From a checkpoint of a small transformer trained on Wikipedia.
Architecture: RMSNorm before each block, no biases in attention or MLP.
Training: a variant of SOAP for these matrices, 80M tokens, 4988 steps.
Each number is 50 + 15 x the weight over its row's rms, rounded and kept within 0 to 99. Layers, rows and columns count from 0. The size before them is the row's rms in percent of the matrix's.

# o: layer 5 attention output (transposed), 64x64, rms 0.18, rows 14-31, columns 32-63
# v: layer 5 attention value, 64x64, rms 0.197, rows 15-31, columns 32-63
# q: layer 5 attention query, 64x64, rms 0.167, rows 32-60, columns 32-63
# k: layer 5 attention key, 64x64, rms 0.195, rows 32-60, columns 32-63
o14 090:31 62 56 48 56 59 50 65 51 50 52 37 48 25 49 25 30 38 48 82 72 48 48 10 54 76 56 48 55 43 39 27
v15 100:79 39 76 53 53 54 52 53 38 66 79 33 28 42 78 39 55 38 53 64 37 47 28 58 22 62 46 48 47 48 55 34
o15 109:84 40 45 73 62 45 58 47 38 52 52 59 74 17 52 29 48 78 44 43 29 60 45 34 60 49 36 56 63 32 43 28
v16 087:27 40 80 32 17 38 62 23 75 58 31 50 65 70 54 38 40 76 52 60 91 60 59 31 50 49 41 60 24 45 61 52
o16 088:20 67 69 62 52 31 61 52 35 54 53 44 52 60 22 49 97 33 48 52 51 18 46 64 51 61 58 56 44 46 71 60
v17 104:72 37 51 35 65 40 13 73 52 54 30 51 31 49 31 42 73 33 41 47 43 46 30 38 54 77 52 46 65 37 34 62
o17 109:72 41 44 48 52 63 71 39 47 35 68 47 86 68 52 31 36 56 54 99 49 51 46 50 38 73 34 45 65 41 53 29
v18 112:54 60 45 55 54 28 86 57 69 73 40 54 61 54 57 45 58 60 71 63 57 42 52 55 50 50 35 29 68 45 37 33
o18 120:50 65 73 43 46 25 56 54 48 25 59 43 24 49 62 77 64 55 49 27 58 43 51 31 72 65 32 39 44 60 39 27
v19 083:58 55 57 50 59 35 33 67 54 33 45 54 52 51 34 49 57 36 35 39 48 49 38 28 07 23 55 51 72 44 29 38
o19 092:49 83 55 45 81 66 27 58 64 39 77 35 47 52 35 54 45 62 63 31 32 20 46 60 70 39 17 32 48 35 42 56
v20 123:41 34 70 35 16 41 64 37 57 48 51 42 49 54 54 30 50 81 25 45 75 57 56 78 20 77 71 71 54 40 64 55
o20 121:67 63 54 59 39 71 54 39 49 48 51 30 50 52 37 04 38 54 34 54 16 29 56 77 46 66 53 62 42 39 57 59
v21 087:27 52 76 42 48 40 29 41 46 76 29 64 83 67 68 40 52 40 53 47 42 59 47 38 18 75 54 47 46 28 66 74
o21 091:27 63 61 42 62 28 61 47 54 56 59 73 35 30 57 49 49 99 67 63 36 53 41 77 63 68 43 52 37 72 60 44
v22 080:38 60 55 48 61 36 59 58 49 41 41 44 33 71 63 61 99 60 67 43 46 57 28 45 33 72 48 27 42 53 65 75
o22 089:48 82 62 62 48 38 68 64 47 53 43 48 60 43 64 25 32 58 49 68 63 45 83 57 56 52 29 24 55 45 32 14
v23 102:47 43 65 71 63 51 35 33 75 58 55 69 45 54 40 51 59 30 52 56 59 28 49 55 49 59 61 40 34 31 58 47
o23 110:60 41 41 63 53 09 62 41 27 53 43 27 30 49 39 41 72 45 40 73 23 79 55 43 29 40 35 53 56 49 86 52
v24 113:70 37 54 49 83 45 38 55 43 65 69 34 43 46 54 71 46 49 45 55 56 38 50 41 57 35 42 50 51 63 46 21
o24 125:59 28 71 58 41 57 24 47 65 32 36 43 43 35 42 43 46 25 78 60 78 39 51 29 50 44 17 40 78 52 44 46
v25 080:54 25 66 51 63 44 58 42 37 34 56 53 33 73 73 62 39 60 37 51 61 44 47 45 28 07 65 52 45 31 34 60
o25 091:59 66 37 46 44 18 38 44 69 58 41 45 63 35 34 55 66 37 60 35 56 33 58 81 37 32 29 66 51 44 39 42
v26 081:49 39 72 48 43 50 58 52 35 36 68 45 15 58 58 47 27 57 46 35 45 55 89 58 62 27 23 45 35 36 91 53
o26 089:62 62 68 33 58 48 62 69 55 66 22 47 60 38 60 54 70 44 30 41 51 11 60 43 53 58 54 38 45 38 30 30
v27 095:41 39 17 57 44 85 68 57 60 53 45 70 49 52 23 44 51 35 59 47 67 53 44 32 57 62 71 44 51 38 62 51
o27 091:34 51 48 57 23 49 39 53 28 26 44 39 41 37 43 49 58 31 66 70 30 60 28 33 42 37 62 46 60 69 58 70
v28 127:50 63 56 51 60 46 39 54 42 59 59 41 41 29 46 77 71 52 41 44 71 41 65 34 60 43 40 67 29 58 49 31
o28 125:49 39 62 39 50 60 70 54 44 66 49 52 37 51 57 48 39 48 52 51 74 43 71 74 43 47 52 50 82 50 67 44
v29 085:81 37 69 38 67 52 46 83 28 13 57 30 21 42 17 40 34 40 30 29 51 49 49 42 48 43 68 53 43 61 42 43
o29 091:56 70 51 44 56 67 57 40 79 56 55 55 51 35 36 53 67 62 86 60 25 58 69 70 53 35 69 70 48 26 29 51
v30 098:70 65 54 53 40 62 66 62 41 48 56 67 53 31 65 43 48 49 82 76 49 73 14 60 76 42 63 51 47 53 50 38
o30 101:31 36 52 63 26 57 59 49 17 41 33 65 41 60 40 45 60 57 75 46 57 69 69 35 53 56 45 31 28 25 22 61
v31 083:60 60 79 58 28 25 73 57 40 41 17 57 48 56 41 44 74 46 56 48 62 63 43 47 30 58 61 46 21 50 43 79
o31 093:40 55 43 24 50 33 45 54 44 41 55 47 57 52 49 40 64 36 48 44 72 51 46 65 99 48 58 55 52 42 54 24
q32 129:40 43 39 13 41 76 32 48 50 48 44 71 58 63 36 66 24 24 25 61 30 51 44 63 77 41 76 50 43 63 58 55
k32 054:40 29 41 52 52 51 27 62 44 47 39 48 51 58 54 52 49 59 49 37 35 71 42 81 33 46 61 41 43 55 39 39
q33 074:50 63 36 40 45 66 25 40 56 59 39 62 59 52 44 59 17 27 27 58 55 55 57 78 63 52 76 67 38 48 32 43
k33 116:40 39 43 16 31 73 29 50 67 56 74 61 42 56 66 37 54 54 24 74 66 71 62 54 57 43 60 65 57 62 63 60
q34 083:23 66 21 59 54 39 68 58 38 61 57 74 50 57 80 65 43 57 61 49 50 28 36 51 52 57 57 47 22 69 53 58
k34 092:33 39 02 65 48 50 56 53 55 69 58 42 45 36 49 70 78 42 27 53 77 83 63 26 51 54 61 62 47 63 77 54
q35 096:61 55 58 76 17 59 69 79 48 72 53 28 35 49 51 44 41 28 72 44 59 47 57 38 67 73 55 27 55 37 23 34
k35 090:52 52 38 85 73 43 63 45 36 50 33 60 59 47 48 58 43 68 59 36 35 32 35 42 27 76 53 43 52 35 59 44
q36 095:46 49 67 51 96 39 37 42 60 58 54 38 39 27 53 60 57 65 69 20 77 55 45 20 47 55 74 42 54 24 54 25
k36 091:45 74 59 53 39 29 77 44 18 49 40 47 54 47 33 70 44 60 82 59 67 04 75 46 40 71 43 65 57 63 69 63
q37 087:40 32 68 33 50 49 61 48 48 62 84 57 37 54 42 08 43 31 32 36 55 58 32 66 24 40 45 53 55 54 64 52
k37 087:37 44 29 41 40 48 36 37 38 40 47 63 71 61 40 60 40 71 57 53 64 27 74 31 65 60 32 59 72 44 47 39
q38 088:35 42 78 42 36 55 32 37 23 40 25 56 59 43 34 39 81 71 51 66 59 51 53 27 52 41 49 53 42 56 99 37
k38 088:75 52 13 56 60 20 53 41 56 68 42 15 41 32 47 37 49 34 42 41 38 40 49 66 33 50 65 61 55 49 45 38
q39 087:44 52 32 34 43 54 21 72 62 00 43 58 55 64 49 34 80 36 48 76 61 74 63 73 54 41 38 32 47 37 59 55
k39 084:34 31 30 30 20 59 64 49 31 63 67 49 47 66 35 60 53 54 33 56 35 39 39 57 43 65 46 52 65 76 32 71
q40 090:63 49 37 24 65 39 54 52 34 58 50 53 32 59 60 45 46 41 78 37 44 54 70 66 49 48 58 13 64 15 56 54
k40 095:36 56 38 59 48 46 62 66 49 35 53 64 50 36 30 56 52 59 62 31 36 47 20 28 39 50 69 57 11 44 41 27
q41 103:35 52 21 31 56 57 35 61 49 49 59 43 32 33 79 47 49 52 54 69 49 53 48 64 53 54 80 65 51 74 34 65
k41 103:31 53 35 24 40 65 62 60 64 45 34 78 66 60 32 46 32 59 51 62 65 50 64 43 38 49 54 57 20 45 44 71
q42 085:36 37 72 46 53 59 76 75 20 52 65 57 73 17 56 60 64 34 36 51 54 22 43 31 55 50 55 49 41 54 52 45
k42 089:52 67 62 75 57 41 37 41 55 59 23 44 40 63 65 33 36 84 43 31 53 48 58 35 26 47 44 54 54 39 61 20
q43 090:73 48 44 60 73 26 23 56 37 49 45 25 50 46 58 34 57 47 42 25 51 44 79 67 63 63 37 50 61 55 33 48
k43 092:56 56 40 37 15 67 63 41 44 43 54 40 38 26 62 40 47 67 37 60 17 65 46 47 60 62 53 69 32 32 75 56
q44 088:61 65 33 35 12 43 56 79 69 44 46 64 46 33 42 35 49 67 38 77 58 82 69 72 59 73 72 58 59 31 45 56
k44 086:66 46 55 57 46 66 48 91 52 59 41 52 65 71 69 34 43 47 33 71 34 49 47 52 71 67 44 21 15 38 42 33
q45 099:49 57 41 48 82 77 44 71 40 59 70 58 59 49 59 20 41 39 39 52 94 53 68 20 61 37 63 72 40 50 42 47
k45 084:34 29 31 62 55 73 48 53 43 34 35 76 51 51 64 75 34 34 58 62 60 00 45 58 48 53 62 56 51 59 68 59
q46 097:61 55 47 41 48 79 67 84 43 72 66 41 32 55 49 55 59 39 23 41 48 30 57 44 51 51 60 61 67 72 37 55
k46 086:18 28 46 57 46 21 36 65 48 31 78 43 37 38 68 57 45 65 56 34 41 53 41 92 50 57 26 40 63 58 46 27
q47 082:42 36 55 46 50 45 47 41 30 42 31 29 13 64 59 36 61 54 53 40 25 40 12 52 49 42 60 47 30 46 60 78
k47 108:58 55 50 75 10 25 43 40 39 62 59 60 62 28 39 59 40 65 55 30 54 37 67 26 44 72 71 51 89 65 35 53
q48 104:79 74 50 47 71 44 37 47 27 27 70 69 51 29 54 47 60 43 83 37 57 50 50 67 63 65 71 45 25 70 39 47
k48 105:64 25 42 41 44 30 81 47 59 48 57 65 46 76 39 53 44 86 42 30 84 50 55 60 51 59 59 88 52 45 41 55
q49 108:63 44 57 53 46 60 60 51 55 14 57 52 48 49 33 92 24 66 60 51 44 45 55 38 58 61 53 32 44 50 46 59
k49 096:87 45 52 45 57 38 22 56 41 52 37 23 46 32 39 40 43 37 61 49 30 67 63 45 46 36 37 58 41 65 50 56
q50 102:50 62 39 72 34 38 63 42 54 82 46 27 41 31 32 49 41 49 58 18 49 15 48 46 58 56 35 49 71 33 72 41
k50 096:61 38 55 59 24 39 23 38 15 45 23 68 56 56 82 63 22 33 56 60 53 56 52 32 41 60 59 57 65 56 19 49
q51 084:65 61 27 70 55 60 43 62 50 66 51 35 63 21 59 86 46 73 62 71 41 56 49 62 34 81 57 72 60 63 47 50
k51 109:30 36 66 24 42 59 43 56 57 53 84 57 56 70 43 31 62 47 28 61 39 52 57 57 41 31 42 44 28 48 54 60
q52 075:37 47 46 43 82 50 59 39 61 53 70 56 48 59 64 31 64 32 49 32 52 65 51 44 52 28 40 23 27 33 65 33
k52 133:31 51 45 10 46 71 36 59 73 50 75 56 59 60 65 44 41 41 27 50 56 44 51 73 58 51 47 55 46 62 34 76
q53 105:27 62 55 18 32 65 64 43 60 44 57 59 61 57 26 34 34 44 31 59 49 40 56 73 91 56 28 60 51 58 40 76
k53 082:80 47 37 60 48 64 70 37 40 25 43 65 45 53 62 34 45 57 47 36 27 48 59 46 51 65 38 59 76 64 25 65
q54 102:49 57 52 46 73 50 37 32 43 63 69 53 78 46 40 54 39 68 70 39 74 74 41 54 74 72 53 76 39 61 61 61
k54 095:53 51 46 61 70 36 78 49 55 54 35 66 40 42 74 45 60 80 51 39 41 29 66 49 70 41 51 21 50 46 56 54
q55 124:72 51 64 75 36 43 62 65 29 36 47 35 54 43 39 38 42 56 61 24 57 44 34 25 44 66 28 67 57 48 68 56
k55 120:53 47 46 34 51 72 33 69 65 39 56 46 42 64 56 51 51 53 32 57 44 65 52 89 79 42 48 57 58 58 57 62
q56 094:53 69 51 51 50 34 57 39 70 45 35 42 64 31 75 52 43 69 37 51 66 21 46 31 53 78 58 47 21 23 44 13
k56 085:44 55 40 56 32 44 40 57 28 63 58 70 14 40 75 43 72 42 72 32 74 88 40 64 50 41 60 55 38 59 38 65
q57 104:49 54 52 71 53 04 60 77 06 65 41 43 38 59 51 55 64 48 64 54 56 40 45 51 62 54 39 62 15 44 29 25
k57 102:58 29 38 24 28 77 47 46 69 48 78 89 53 63 52 41 49 40 24 48 71 50 40 46 41 53 08 44 57 53 55 65
q58 111:40 29 26 35 52 46 68 51 36 44 49 07 59 55 35 34 34 45 60 56 78 35 54 40 54 55 66 49 35 51 47 55
k58 103:54 76 25 55 54 56 36 25 43 59 13 65 68 64 62 47 52 50 67 16 50 43 35 53 49 60 51 56 63 28 62 58
q59 105:45 50 70 32 49 68 76 58 70 26 44 52 79 37 41 27 53 23 36 72 43 68 36 56 39 20 76 51 46 46 56 32
k59 100:63 54 70 65 55 44 39 60 31 52 35 22 91 46 58 72 53 46 59 46 51 65 13 34 57 53 54 49 44 33 68 52
q60 108:59 48 39 58 83 54 72 44 71 43 53 40 47 42 61 51 48 48 72 50 49 72 37 52 65 51 41 28 60 83 45 51
k60 103:49 47 40 40 31 40 34 55 71 53 49 65 47 67 70 72 56 34 46 70 71 54 52 50 18 45 39 38 37 50 53 46